Each number is 200 + 30 x the weight over its row's rms, rounded and kept within 0 to 999. Layers, rows and columns count from 0. The size before them is the row's rms in percent of the matrix's.

# layer 5 MLP down, 192x384, rms 0.0731, rows 0-144, columns 192-239
091,199,237,225,268,242,175,177,199,155,221,209,159,206,193,158,166,212,223,206,213,228,176,204,221,232,171,214,230,211,206,239,209,210,270,226,184,255,163,217,218,121,222,174,206,216,175,191,173
101,149,227,189,224,194,176,197,191,192,183,199,209,222,231,227,175,136,194,173,186,193,227,194,221,219,202,188,212,146,171,175,214,202,188,210,160,203,199,157,168,277,145,157,174,214,230,210,189
092,192,189,158,217,211,174,220,239,156,184,233,208,239,186,175,236,163,164,218,190,212,202,215,164,191,189,199,224,174,238,188,130,186,185,180,200,197,138,212,194,157,194,183,210,218,237,218,168
101,185,143,185,140,250,206,227,154,226,208,226,234,217,169,179,192,186,176,196,210,206,248,203,115,205,235,237,193,132,133,209,169,227,239,169,185,245,217,237,250,229,140,183,170,162,243,200,216
095,156,236,165,227,231,155,199,190,211,169,176,157,229,230,160,173,202,195,212,167,250,199,203,207,179,218,206,262,206,152,191,196,170,184,177,173,247,192,191,177,236,168,198,207,195,212,188,172
120,196,155,209,199,188,192,223,240,185,188,192,275,230,181,241,209,215,221,212,216,179,221,210,235,227,219,180,185,162,188,224,243,246,222,167,219,176,171,163,203,202,163,203,178,209,161,161,216
093,191,176,176,155,198,206,187,237,122,206,193,161,190,234,164,274,192,198,235,225,215,224,180,265,155,202,217,212,202,193,240,164,177,184,207,187,246,189,223,213,190,187,188,256,169,191,191,244
101,218,175,209,167,203,220,240,206,158,147,210,145,221,199,198,158,205,152,210,195,230,189,177,148,223,176,254,232,184,259,151,173,191,212,141,118,149,182,207,167,201,200,163,208,201,200,185,172
091,219,226,169,257,245,265,164,206,197,182,189,168,244,209,182,214,106,205,184,182,208,199,173,162,209,228,202,217,242,171,206,252,227,232,201,148,191,203,199,197,205,235,166,241,281,218,222,221
101,223,199,249,181,160,141,204,220,201,155,217,173,263,194,204,230,208,177,166,148,165,204,212,191,208,210,155,170,139,212,196,179,175,251,181,154,163,186,121,185,225,211,188,211,240,167,174,192
097,206,203,228,197,142,203,148,220,174,171,185,208,223,155,187,265,240,196,196,183,176,182,233,190,189,253,167,197,135,215,236,182,262,201,184,249,204,187,164,209,194,165,218,287,217,216,220,181
101,184,193,193,192,208,138,221,224,160,189,175,197,207,185,174,205,240,200,181,215,223,155,226,208,159,244,142,210,207,227,138,160,195,153,161,208,210,215,206,185,204,194,197,216,202,167,143,187
107,165,236,240,202,220,182,190,242,195,257,234,151,203,200,178,204,147,194,179,188,216,251,160,221,241,237,213,175,207,175,174,170,194,235,158,195,215,222,163,135,178,143,231,191,171,216,156,220
105,225,242,187,210,214,197,163,205,205,221,236,207,171,183,216,207,185,196,206,226,189,173,162,221,208,229,243,213,259,153,191,239,169,182,189,180,190,218,216,176,225,196,220,182,205,194,166,182
112,206,188,194,191,248,209,223,249,224,213,196,226,190,179,173,203,270,208,137,212,219,197,186,240,223,198,198,169,251,185,207,232,237,225,170,209,171,199,192,224,197,153,204,207,170,207,194,178
098,180,199,261,204,186,228,226,198,197,243,168,193,191,171,184,137,155,178,128,237,184,229,185,166,244,183,178,176,195,211,205,129,186,176,210,210,181,212,218,172,236,136,184,224,202,228,193,215
097,173,226,209,217,222,223,184,255,205,223,161,164,235,209,202,187,180,217,200,228,249,240,220,163,186,207,232,225,228,170,216,233,269,203,201,228,209,189,161,199,183,205,230,213,236,203,200,202
101,205,208,183,194,243,205,199,165,172,187,148,155,182,194,157,191,184,211,234,157,172,235,235,221,144,199,134,211,242,264,182,217,190,204,163,250,234,199,189,184,208,206,172,202,222,226,186,215
102,190,221,236,191,186,182,195,166,245,191,223,159,221,202,278,193,160,180,156,253,200,257,200,200,243,198,230,218,240,170,177,213,204,196,185,191,167,197,204,196,153,257,192,278,194,239,203,177
095,170,205,230,214,206,174,242,160,185,172,223,153,162,200,189,151,196,253,214,160,179,195,157,174,182,203,161,206,179,244,172,174,227,237,174,164,172,188,191,210,128,220,229,210,206,204,221,220
111,182,188,216,154,162,207,217,197,264,207,166,163,192,201,179,158,240,159,234,182,230,172,167,214,171,216,155,173,189,181,152,207,161,211,167,218,193,171,212,193,169,220,220,169,177,145,226,179
100,164,146,198,206,244,208,214,213,189,235,251,153,198,198,216,211,177,165,241,153,170,188,214,233,182,182,169,234,222,235,206,172,159,220,216,188,215,225,210,186,227,201,193,208,274,196,215,214
089,218,158,265,220,149,199,158,209,185,173,212,221,234,189,206,181,211,236,197,170,224,200,220,236,162,180,234,234,211,217,158,187,212,172,185,94,181,217,145,178,256,152,192,168,221,181,212,190
101,212,165,187,181,213,149,169,138,255,171,156,184,201,210,202,273,187,193,187,175,158,194,200,152,193,214,163,225,188,198,156,181,194,166,151,184,213,190,187,194,209,208,145,183,211,199,236,245
101,219,236,225,210,166,218,215,175,218,249,184,166,182,184,125,229,177,221,237,195,206,192,160,176,212,198,191,159,268,254,217,232,175,187,240,182,215,236,264,261,171,188,211,240,208,219,197,220
101,209,153,203,183,224,197,169,208,154,215,185,207,227,160,143,289,198,207,184,203,189,198,195,213,233,185,216,207,200,207,184,140,231,215,140,204,189,239,200,274,197,197,237,149,204,174,198,177
100,207,153,200,231,193,187,219,203,157,184,241,217,163,194,206,198,171,171,199,219,161,176,186,161,236,220,212,177,163,181,186,246,151,219,225,175,188,172,144,229,136,234,226,144,181,180,196,176
098,202,207,157,219,169,190,262,166,185,195,223,252,195,191,231,180,197,243,182,172,185,151,213,167,188,205,159,204,160,198,194,221,209,141,115,191,214,190,173,218,187,247,151,189,200,187,230,182
110,248,212,234,235,184,241,246,228,230,170,234,194,225,192,229,197,217,156,191,198,218,174,190,213,194,215,232,175,250,201,215,178,216,211,220,196,197,211,167,203,138,210,216,248,216,246,212,205
103,206,178,211,160,201,182,210,129,201,219,196,224,201,216,219,199,194,192,216,289,236,167,247,202,174,149,248,156,236,203,157,157,206,202,219,204,202,220,206,217,194,186,230,226,232,161,202,201
101,205,182,106,123,198,212,204,166,220,193,136,214,190,236,201,159,213,227,213,212,198,187,235,201,177,218,164,224,250,213,171,175,258,170,243,157,198,174,214,227,230,199,191,169,188,211,189,213
095,200,239,198,196,191,249,188,220,176,193,241,187,230,193,220,193,126,199,139,199,184,184,184,210,247,208,222,172,218,217,193,200,194,209,211,170,172,188,167,249,140,214,200,170,141,204,208,146
099,206,163,187,204,207,252,136,251,246,222,197,181,235,162,181,216,245,241,254,209,218,164,167,240,207,220,184,229,144,205,216,226,210,172,233,180,191,200,199,134,196,222,196,235,231,217,149,250
100,160,265,200,194,216,185,192,172,206,247,214,154,229,218,162,213,182,192,224,213,201,252,169,250,212,168,184,179,170,209,176,187,192,236,181,182,219,209,222,169,147,209,175,154,161,152,161,198
098,248,188,148,201,222,162,178,191,210,215,250,224,195,204,202,222,219,205,141,226,234,178,185,208,161,182,163,184,225,206,182,171,264,184,193,194,164,224,275,213,235,187,201,168,201,228,221,262
102,220,219,198,205,201,207,203,220,170,208,200,186,200,148,211,171,245,159,160,176,196,231,223,178,185,209,215,239,138,235,159,219,205,183,184,203,225,177,185,250,258,221,191,201,225,168,206,233
097,209,204,194,211,201,183,176,209,226,205,211,169,218,215,234,238,127,193,217,219,183,182,190,182,185,184,226,219,216,214,248,226,178,193,242,198,208,185,194,210,274,228,215,185,222,216,226,168
099,253,179,188,192,189,228,229,222,212,176,206,175,192,242,181,235,146,254,207,166,258,165,190,198,224,201,199,262,184,164,216,210,209,193,166,207,163,158,134,168,244,152,206,226,195,158,208,209
096,180,235,227,183,200,259,198,190,208,220,183,129,209,156,176,241,217,175,174,223,197,186,206,194,193,165,181,170,201,196,219,220,191,220,183,197,227,182,179,193,190,188,215,197,132,132,237,194
102,227,170,249,213,199,253,225,187,212,224,180,196,171,237,240,165,247,201,167,219,149,178,211,237,228,225,223,201,213,176,163,179,195,237,157,226,229,204,173,194,245,201,245,189,173,200,164,252
100,163,158,218,228,211,245,226,205,182,241,144,234,197,253,213,227,156,207,181,176,193,203,250,206,250,258,257,226,228,212,138,174,182,217,245,225,209,208,214,198,217,203,182,193,238,118,208,203
094,201,193,199,170,222,174,198,147,188,286,173,234,172,231,184,168,181,181,217,197,211,200,200,171,183,209,249,176,174,144,140,154,208,214,236,184,269,233,241,211,158,195,232,194,240,249,220,204
108,142,233,254,210,226,240,212,175,192,241,186,238,200,215,136,177,193,214,160,183,175,173,216,235,154,202,213,196,212,125,106,179,205,268,210,191,157,243,200,182,219,221,209,133,244,191,174,198
093,193,201,218,203,175,188,198,167,253,211,214,196,146,196,256,154,171,157,209,179,158,168,160,241,207,160,197,162,192,202,215,206,179,222,226,258,178,170,246,162,245,184,235,194,140,155,227,214
092,185,200,196,149,238,200,218,259,196,179,224,180,184,230,254,192,227,228,191,176,169,214,181,190,192,167,127,181,232,188,171,184,204,187,211,190,223,194,207,164,174,175,205,203,211,183,261,174
102,217,211,203,232,200,224,209,255,204,210,267,234,198,225,184,200,230,235,193,225,220,218,153,227,194,178,167,216,190,161,209,212,179,171,158,243,237,210,196,215,173,205,233,192,171,165,163,221
101,276,175,199,168,218,206,212,196,199,202,213,176,237,170,233,198,192,139,231,223,213,186,198,220,222,185,165,200,211,241,264,227,202,183,179,206,192,200,204,256,211,168,156,194,169,143,171,175
101,200,239,178,191,210,203,198,177,219,229,172,180,241,204,179,217,236,218,185,266,210,249,234,200,228,253,198,179,227,189,196,237,161,160,193,198,223,210,213,158,187,158,248,215,168,228,188,212
098,250,220,216,178,203,183,240,198,182,258,170,173,178,247,205,186,226,177,196,192,194,179,167,236,197,164,170,158,188,237,160,246,225,219,183,235,164,185,246,192,206,234,257,220,181,203,215,136
098,165,182,259,211,165,148,156,181,193,204,162,224,162,223,262,153,226,179,215,187,256,216,201,129,189,164,139,187,177,154,172,220,208,189,201,223,235,212,264,203,133,201,173,248,204,216,193,235
106,185,176,151,190,170,213,190,202,217,198,247,239,228,222,176,230,178,232,186,166,194,180,211,186,203,269,198,222,189,231,216,207,223,190,180,217,221,152,183,192,197,170,214,267,207,113,217,226
094,206,153,167,188,222,178,166,197,206,265,215,210,182,204,204,189,205,218,203,178,215,188,173,160,193,165,196,180,181,209,199,188,175,220,219,128,201,162,155,241,215,163,184,187,224,202,223,284
098,215,238,258,204,201,192,230,237,208,178,175,219,195,210,201,147,146,188,153,173,170,230,183,227,231,190,240,252,254,153,207,220,198,206,155,178,165,170,210,175,185,235,233,203,189,221,179,253
099,217,197,175,205,231,199,224,244,202,186,221,228,219,178,222,169,182,178,251,208,201,154,146,181,162,210,187,183,175,161,136,191,188,203,189,190,190,225,159,203,154,175,252,137,188,149,179,224
101,188,178,268,232,183,195,204,178,166,199,155,261,164,161,207,212,190,206,209,220,176,194,217,167,185,211,219,168,216,236,190,210,190,237,210,175,212,274,213,172,167,226,197,152,185,214,258,209
095,204,243,234,201,195,217,180,156,222,236,227,245,174,224,197,227,185,195,189,158,161,199,197,190,244,153,256,177,221,250,197,199,218,163,195,229,191,187,191,220,195,225,199,215,212,184,263,216
102,206,177,215,197,212,260,252,176,176,182,217,237,253,227,255,224,213,204,180,240,199,247,184,266,241,206,218,223,198,227,192,187,230,192,189,202,260,231,182,216,166,231,197,216,228,250,227,213
093,206,198,194,207,201,194,226,161,168,246,188,206,168,177,142,161,217,182,140,187,151,197,217,185,241,225,223,174,211,275,121,172,183,241,222,174,162,184,214,171,214,189,191,219,168,185,192,197
103,230,182,174,183,184,177,216,205,201,197,207,194,208,191,172,246,222,198,194,199,187,211,146,177,178,205,156,178,208,197,222,177,186,191,206,153,265,201,205,190,161,233,232,194,149,200,191,247
099,156,197,174,171,185,190,245,210,230,155,151,156,236,193,240,214,176,165,252,182,200,157,217,199,239,156,259,263,185,186,180,206,254,191,283,241,277,234,206,210,273,178,197,156,217,199,199,256
092,229,223,216,202,148,213,147,240,218,184,181,219,197,275,204,180,200,196,162,178,230,187,248,237,201,165,207,230,155,245,207,219,198,206,234,172,206,212,157,231,193,163,233,191,199,198,212,218
098,226,191,238,190,160,175,256,218,182,256,169,189,185,200,191,152,215,228,179,180,222,208,186,236,168,212,175,267,158,182,168,237,214,252,182,261,205,218,189,198,201,169,220,264,191,190,233,238
094,172,252,204,200,180,230,233,224,228,158,198,169,188,155,196,168,227,164,294,152,189,182,233,194,223,172,241,225,219,213,195,216,190,207,179,217,214,188,165,252,237,170,211,205,184,175,190,196
100,176,172,205,209,138,215,208,209,184,177,210,240,179,165,227,221,214,166,180,241,229,181,227,259,180,203,187,200,231,216,225,253,239,118,211,245,146,249,170,197,225,201,176,230,200,202,238,191
090,233,197,205,226,206,217,174,161,176,288,185,230,243,212,160,231,199,160,209,201,156,191,209,159,164,279,186,196,199,193,179,173,119,201,252,186,176,199,254,200,214,223,227,184,241,217,197,190
095,181,201,199,203,209,185,197,170,221,198,176,161,182,217,231,196,231,178,158,159,182,124,173,177,204,174,152,166,196,196,206,208,220,227,217,229,179,188,217,125,155,230,169,179,190,227,179,175
096,164,163,239,199,174,176,207,213,209,187,166,201,160,181,247,151,185,171,185,182,235,222,140,216,220,176,246,172,258,197,223,156,241,209,216,160,208,199,220,224,176,229,198,249,214,183,230,228
092,214,190,266,249,229,197,188,223,182,229,220,179,191,216,164,187,237,195,191,190,156,224,212,207,216,193,200,215,168,214,230,172,169,202,251,233,221,187,153,144,175,192,195,226,278,240,165,214
105,182,217,192,157,170,211,172,204,214,247,184,168,183,190,164,247,181,233,218,174,207,201,172,228,154,177,217,194,232,175,195,195,228,188,266,189,183,191,200,196,186,213,214,226,213,186,158,200
101,201,223,193,209,194,220,194,202,202,204,134,151,171,199,182,147,208,230,192,208,236,210,215,194,241,189,184,155,215,190,174,215,202,192,212,168,195,247,177,205,249,222,178,230,149,187,272,222
100,216,209,168,205,170,215,182,239,230,198,225,155,183,218,250,130,204,211,194,228,203,218,223,219,272,174,188,175,245,200,216,196,226,252,168,194,186,136,208,187,155,243,186,124,149,232,216,197
104,174,253,188,204,203,186,205,231,165,200,200,216,139,159,227,216,171,201,220,171,247,149,172,162,173,220,164,233,177,169,182,195,218,204,186,188,251,181,189,161,206,212,192,198,214,259,215,198
093,175,232,188,176,207,175,232,227,199,172,240,227,207,196,217,155,215,215,202,218,221,177,202,218,212,183,185,182,232,185,203,215,245,223,195,178,225,213,201,238,197,260,175,180,172,204,134,190
103,228,241,220,218,196,155,183,191,224,223,220,247,246,204,202,227,166,157,212,249,198,197,228,178,202,190,185,154,139,254,230,248,229,173,199,183,177,168,201,197,178,247,209,200,210,212,207,248
097,168,222,216,225,179,142,184,200,218,260,191,218,177,234,175,200,178,181,203,186,152,196,206,163,190,170,220,178,174,189,189,224,263,250,218,244,199,179,172,211,227,227,155,210,211,201,185,153
098,229,221,193,183,189,227,222,208,213,170,195,239,231,209,191,276,163,210,173,182,192,198,168,172,212,234,162,240,269,198,214,187,230,188,190,231,188,225,182,226,138,236,159,199,178,184,128,190
144,183,207,186,173,204,176,179,141,163,224,175,266,210,170,182,193,212,215,210,230,208,250,201,277,182,256,192,174,191,220,221,240,223,194,239,190,195,207,199,197,181,150,225,209,194,256,186,163
121,184,227,244,220,185,168,184,180,178,197,165,177,185,192,174,165,184,177,171,228,197,223,196,209,191,204,225,202,202,211,173,263,183,231,227,192,246,217,183,191,211,229,214,186,226,238,218,160
094,251,200,192,164,235,148,181,256,215,225,259,179,235,200,192,207,212,236,221,164,160,197,183,230,222,245,205,193,209,157,197,210,189,118,175,207,227,223,213,199,147,179,187,190,164,210,237,260
102,205,195,189,221,191,162,167,216,145,138,190,145,200,189,214,223,197,190,173,221,199,221,166,167,174,292,225,177,210,204,249,210,216,191,169,205,183,232,207,196,195,183,233,171,157,226,253,221
096,225,181,207,181,190,197,183,237,244,202,216,234,237,182,173,211,184,208,226,171,197,245,219,248,215,188,154,159,209,191,201,159,201,207,220,257,165,200,194,228,175,219,249,203,160,168,251,207
097,213,194,183,202,197,213,195,217,191,234,206,199,184,192,176,184,175,224,231,216,231,233,196,242,176,219,196,213,164,198,228,164,184,204,214,201,226,229,219,212,181,195,160,224,173,146,173,229
099,198,197,148,172,189,168,218,205,188,185,240,239,236,207,232,204,215,202,177,196,168,158,207,211,143,218,201,214,201,221,228,197,118,212,205,172,211,197,209,222,167,200,193,206,195,181,219,170
096,175,195,209,186,237,157,164,183,164,177,155,199,230,227,180,165,240,223,153,198,202,232,194,227,201,184,217,208,250,196,177,206,180,194,222,219,195,172,167,217,197,220,255,225,157,191,178,179
100,215,201,166,210,194,210,155,174,234,199,197,184,208,212,230,221,189,193,204,226,257,222,202,204,249,181,170,220,141,198,214,181,197,199,193,143,256,161,215,188,203,253,246,225,219,238,206,139
102,189,213,205,194,202,213,171,196,220,149,167,192,179,226,250,215,204,218,198,177,219,200,268,166,230,185,168,213,188,244,192,205,200,154,135,238,142,168,190,191,189,210,248,204,199,216,197,204
101,214,205,203,229,188,193,149,186,204,191,225,161,228,208,200,213,213,226,211,223,197,173,204,197,214,201,198,220,201,182,227,191,210,181,229,194,183,162,179,169,152,154,197,206,198,177,163,265
111,197,243,190,205,219,232,203,198,171,191,187,225,175,225,220,222,187,211,183,200,230,178,226,231,198,178,189,164,183,212,202,192,256,148,197,171,209,174,151,167,200,180,205,201,224,198,189,209
099,236,180,165,233,226,190,200,148,208,162,213,186,182,183,210,235,212,192,166,192,200,154,242,223,214,199,229,184,210,166,230,222,207,174,186,196,213,219,171,217,215,211,166,216,211,121,158,190
093,183,178,216,206,217,190,190,134,245,204,206,226,201,191,165,168,207,199,195,229,251,225,244,224,222,158,203,171,178,239,217,235,195,204,200,199,195,211,234,163,212,230,198,214,178,226,176,193
100,199,160,257,218,175,220,238,211,204,199,240,248,230,246,249,194,192,249,270,241,167,199,234,206,185,258,181,219,161,208,194,186,252,223,195,208,210,246,218,166,221,207,180,179,181,241,235,238
095,202,182,214,206,190,229,242,211,204,172,224,224,190,205,213,214,220,156,231,247,183,205,205,135,168,220,236,220,167,173,223,220,138,100,155,187,214,215,159,202,264,165,206,243,235,210,174,161
095,207,259,218,212,206,215,178,156,258,246,193,222,177,182,215,192,213,184,186,191,172,172,189,190,188,212,171,131,203,199,224,177,164,166,176,155,252,245,256,227,194,206,205,172,230,177,238,194
097,191,208,258,161,209,283,197,242,230,200,217,205,192,170,223,260,205,151,170,174,212,225,187,209,279,183,160,247,232,216,235,200,254,196,235,249,182,171,168,183,165,211,201,171,198,210,221,184
101,214,229,203,225,189,205,125,204,182,196,231,229,152,219,225,228,257,155,210,256,182,241,225,180,201,225,216,214,219,224,243,244,216,134,178,192,191,129,189,165,251,253,263,214,203,219,188,187
102,183,165,192,205,195,204,228,175,214,243,113,166,207,195,211,180,208,277,182,265,204,176,207,204,202,203,201,196,220,217,211,206,263,204,185,200,215,222,210,195,213,176,133,181,261,215,220,210
103,166,221,180,220,252,203,171,198,233,208,230,212,202,188,169,189,166,176,189,185,205,208,244,177,269,202,194,254,154,161,192,191,185,218,201,198,218,169,208,194,229,244,196,233,253,240,205,206
089,221,234,245,230,178,229,220,233,185,162,221,221,230,143,219,244,195,213,219,196,208,177,173,205,188,206,222,168,230,218,174,183,162,234,236,184,201,179,244,171,228,124,230,259,125,243,189,201
094,198,206,233,168,272,173,199,228,265,197,225,199,160,227,211,161,207,201,214,202,189,195,146,149,152,156,247,188,170,173,162,198,190,153,176,196,230,193,248,161,234,202,186,214,165,154,158,208
093,191,201,202,189,190,221,186,244,213,189,177,163,237,208,227,217,166,208,162,214,151,180,185,184,175,186,226,201,153,227,218,223,235,195,223,230,168,177,164,154,236,213,144,148,183,201,198,195
100,239,165,227,215,151,119,182,149,234,199,213,247,216,161,164,266,205,191,255,199,200,245,227,175,182,158,195,207,157,160,210,188,174,260,228,238,176,218,228,180,236,231,151,141,224,190,192,195
098,211,205,195,200,221,175,194,207,179,189,183,184,221,241,234,165,185,213,227,221,188,185,149,184,180,254,207,181,213,220,186,200,233,216,209,195,162,236,217,197,227,185,167,213,127,271,195,180
104,177,214,211,195,218,156,164,210,164,234,172,124,217,237,204,238,225,189,262,226,199,172,178,220,202,178,231,200,248,187,184,210,203,175,169,211,230,213,192,241,179,255,239,192,206,160,237,210
094,199,219,250,233,194,199,242,147,147,253,201,199,148,220,173,216,208,205,210,266,210,149,244,241,186,181,175,198,202,216,192,243,216,166,231,220,216,183,170,266,220,173,261,172,195,204,248,144
094,198,188,235,203,219,234,220,208,166,184,216,255,205,204,188,109,186,216,230,192,176,222,212,242,196,214,214,234,202,203,159,140,140,169,261,174,212,142,195,165,156,169,203,183,197,233,250,205
101,190,168,225,181,241,217,185,213,216,137,220,172,240,223,153,222,229,204,174,189,205,216,230,170,221,159,197,186,210,214,236,232,187,211,213,230,168,157,148,216,270,270,224,209,186,223,194,181
110,189,226,197,162,175,155,172,209,193,205,189,207,171,233,249,191,218,176,205,206,169,143,223,172,151,208,219,185,217,229,208,109,258,199,222,190,171,239,182,230,218,206,177,230,239,192,190,213
101,178,199,185,196,244,172,231,226,183,211,198,256,188,230,215,170,236,162,152,173,152,208,197,156,159,142,188,244,181,225,207,190,226,223,221,194,167,202,224,201,184,281,273,225,196,251,188,214
093,184,188,178,147,194,160,196,192,184,250,191,207,184,132,183,185,167,207,207,240,198,200,195,205,172,169,252,196,217,176,219,202,208,247,250,164,214,300,238,252,235,275,192,226,236,186,251,187
109,163,212,117,220,196,206,181,171,140,152,154,140,182,229,193,210,206,201,150,166,266,128,210,183,153,183,196,186,207,205,195,253,178,232,211,204,220,228,205,221,156,226,177,174,182,224,247,188
092,168,153,201,187,163,254,273,211,166,168,230,238,208,196,224,131,234,212,191,191,206,172,157,208,226,229,148,241,239,233,226,216,186,210,142,200,174,174,179,194,263,181,191,198,183,133,226,189
096,237,146,209,234,225,178,227,164,196,162,213,151,152,212,193,254,195,186,242,154,197,187,234,109,162,166,203,229,206,247,221,189,178,166,158,212,203,160,204,199,188,213,210,217,139,237,219,191
097,178,211,223,209,180,207,236,257,175,213,217,105,206,214,182,165,207,219,185,219,239,263,207,215,234,211,248,215,179,229,195,230,161,249,206,216,224,256,206,184,217,182,200,196,207,242,186,207
100,202,182,152,193,230,240,204,172,200,211,206,248,179,181,172,202,136,204,188,172,182,217,202,206,229,171,230,208,242,216,250,141,205,169,152,189,220,219,204,197,207,178,190,118,172,213,229,186
096,210,235,159,148,210,143,131,162,232,172,196,172,227,175,168,237,227,178,219,201,173,191,177,193,160,178,187,222,112,192,258,218,217,226,233,199,263,158,173,160,184,143,152,216,152,203,189,174
107,213,178,214,217,289,161,196,191,211,198,176,150,147,162,184,219,211,160,215,198,209,188,258,198,198,189,165,171,142,232,202,146,192,219,147,209,196,187,165,178,201,209,192,180,190,194,205,261
099,187,194,177,222,200,172,167,198,192,207,202,214,207,226,238,219,164,197,178,211,179,187,185,192,176,179,203,216,197,214,171,199,205,181,244,179,190,217,223,168,251,230,175,111,220,206,240,189
103,194,171,200,192,246,197,208,191,251,261,199,181,185,221,158,229,217,247,204,176,202,143,220,198,234,196,214,242,195,201,216,181,208,229,218,278,204,214,145,196,295,217,238,160,226,188,180,218
102,186,240,275,186,239,265,224,220,256,199,214,190,237,150,180,191,221,193,143,227,220,160,156,251,219,224,174,194,189,179,213,245,238,172,207,221,202,197,219,159,177,227,183,135,182,238,210,194
098,173,187,197,206,136,192,222,172,170,210,216,192,233,206,251,202,191,173,195,213,244,217,248,232,217,193,110,232,222,207,184,171,216,158,234,184,137,199,203,187,172,175,198,193,195,217,204,230
100,247,148,194,222,224,204,179,238,176,197,150,179,164,162,206,193,154,192,263,191,233,138,173,193,159,176,171,207,198,231,170,196,222,171,167,163,226,180,168,209,185,142,136,209,178,214,175,200
091,190,210,204,204,221,203,250,143,195,138,178,159,189,202,202,187,197,181,224,225,175,168,222,195,234,208,215,184,221,217,212,198,203,152,162,171,194,256,163,186,222,226,170,163,193,202,224,172
105,174,198,203,190,185,217,223,166,233,163,221,170,180,214,239,199,243,167,188,168,187,217,216,240,220,195,214,188,167,181,196,221,186,185,210,235,192,178,198,209,140,103,205,208,181,177,197,212
096,185,263,200,178,192,178,197,227,184,196,186,208,198,253,191,199,213,205,192,212,107,147,195,187,213,230,247,245,190,200,193,168,218,182,270,206,148,155,200,273,269,172,194,211,203,222,210,232
098,216,226,203,145,216,241,220,188,187,187,155,242,197,261,230,216,205,229,217,206,229,257,155,201,270,234,212,169,269,190,211,198,175,243,172,186,212,228,234,173,247,210,244,203,186,184,133,212
098,246,238,176,186,207,241,217,231,162,166,227,232,164,250,258,227,199,222,200,182,185,182,217,196,256,205,199,256,223,171,187,229,194,215,201,228,238,184,205,225,229,193,177,200,195,174,183,195
101,194,178,193,217,191,220,236,205,170,182,244,173,239,263,209,200,209,228,261,210,218,256,219,181,175,210,175,183,172,198,167,224,203,194,222,246,190,215,195,175,172,210,193,242,245,208,219,189
095,156,192,185,225,191,150,136,231,209,160,172,166,190,195,225,219,219,190,180,190,242,226,174,154,129,226,181,186,227,215,228,216,198,196,179,153,216,240,195,237,195,194,186,191,165,268,192,204
111,250,196,195,191,230,177,195,208,165,199,203,191,186,223,171,202,203,186,197,214,202,230,188,236,176,197,177,176,270,197,217,205,130,206,231,190,196,216,178,217,227,203,144,196,234,243,196,152
104,193,192,225,137,114,229,205,199,181,163,258,172,228,131,186,239,249,180,222,236,198,177,188,252,208,178,179,193,193,256,213,197,207,178,256,166,201,157,205,239,217,202,203,149,192,223,179,176
107,175,185,177,208,217,204,200,194,216,210,226,232,190,178,115,194,198,247,186,217,210,207,208,239,171,209,181,175,140,234,199,195,171,213,197,202,232,213,198,224,193,203,172,193,221,182,179,188
093,143,191,196,201,174,212,183,233,241,197,197,180,185,183,218,211,180,170,178,214,252,201,179,215,173,175,209,244,181,195,236,194,191,197,214,182,168,196,194,176,218,185,239,217,210,239,231,238
102,204,212,188,188,160,277,218,174,128,193,193,244,185,221,189,197,184,209,236,170,182,239,171,200,205,187,152,168,194,211,230,199,251,217,214,232,233,202,177,172,202,254,139,194,234,194,190,178
106,190,215,176,205,203,170,242,218,178,231,176,186,242,185,148,176,162,247,270,222,186,211,211,248,229,159,230,227,216,264,132,209,182,148,254,234,198,180,190,171,166,196,215,211,225,208,224,190
102,199,174,185,166,205,157,208,178,172,200,158,166,246,213,216,223,232,208,179,118,222,199,176,170,193,192,216,206,210,131,263,166,215,196,200,236,184,223,226,208,216,206,214,214,238,198,203,181
098,216,189,199,205,174,208,226,210,192,215,202,239,199,214,214,240,211,184,227,224,228,175,212,171,151,245,187,185,187,197,167,162,206,201,194,153,162,252,226,186,239,226,173,245,224,183,167,158
103,176,181,165,185,232,174,234,187,182,218,212,197,201,167,203,160,219,160,210,201,213,222,258,146,210,171,213,144,162,243,213,160,225,237,241,168,176,155,196,187,170,200,207,190,191,239,153,117
096,198,174,222,189,192,151,222,197,185,242,142,204,229,212,217,256,185,221,206,204,219,194,235,202,244,156,251,215,198,161,151,197,217,170,183,185,244,180,198,234,191,203,231,205,268,167,193,179
100,180,213,187,223,134,224,179,213,227,196,182,156,248,174,147,167,202,246,206,160,203,190,151,222,211,213,233,192,186,168,168,215,163,201,177,177,221,175,189,210,270,235,183,136,201,242,198,279
097,207,229,223,202,203,188,169,228,233,178,212,182,211,185,201,190,195,174,295,215,194,180,238,156,169,237,258,168,257,222,192,237,181,164,226,196,203,206,210,188,273,182,166,211,170,158,247,172
102,205,270,244,207,219,221,174,190,135,134,222,167,166,165,252,178,168,202,145,206,191,227,206,194,221,190,254,227,192,210,230,180,196,194,185,189,192,204,280,212,196,182,212,205,171,181,139,202
099,197,235,220,159,162,219,177,184,207,154,169,229,197,194,206,231,190,173,174,195,213,219,186,129,264,165,207,189,199,220,222,135,170,197,185,185,168,205,184,207,184,129,199,235,186,224,213,178
103,184,214,172,170,177,193,149,224,226,209,169,222,215,191,184,190,193,181,223,226,186,143,231,166,178,192,270,246,210,167,225,203,231,146,215,193,207,223,172,198,211,217,179,216,266,195,171,236
101,172,201,204,290,158,149,201,241,213,199,166,200,174,163,196,221,185,227,155,184,182,229,211,181,230,244,281,270,194,154,223,199,204,165,173,203,181,240,221,200,269,206,213,221,233,211,219,204
094,187,260,218,251,201,201,225,208,207,222,176,190,210,217,195,261,228,226,138,170,202,162,239,237,167,251,226,228,188,164,228,225,239,208,198,218,215,187,183,248,234,197,203,142,170,160,177,195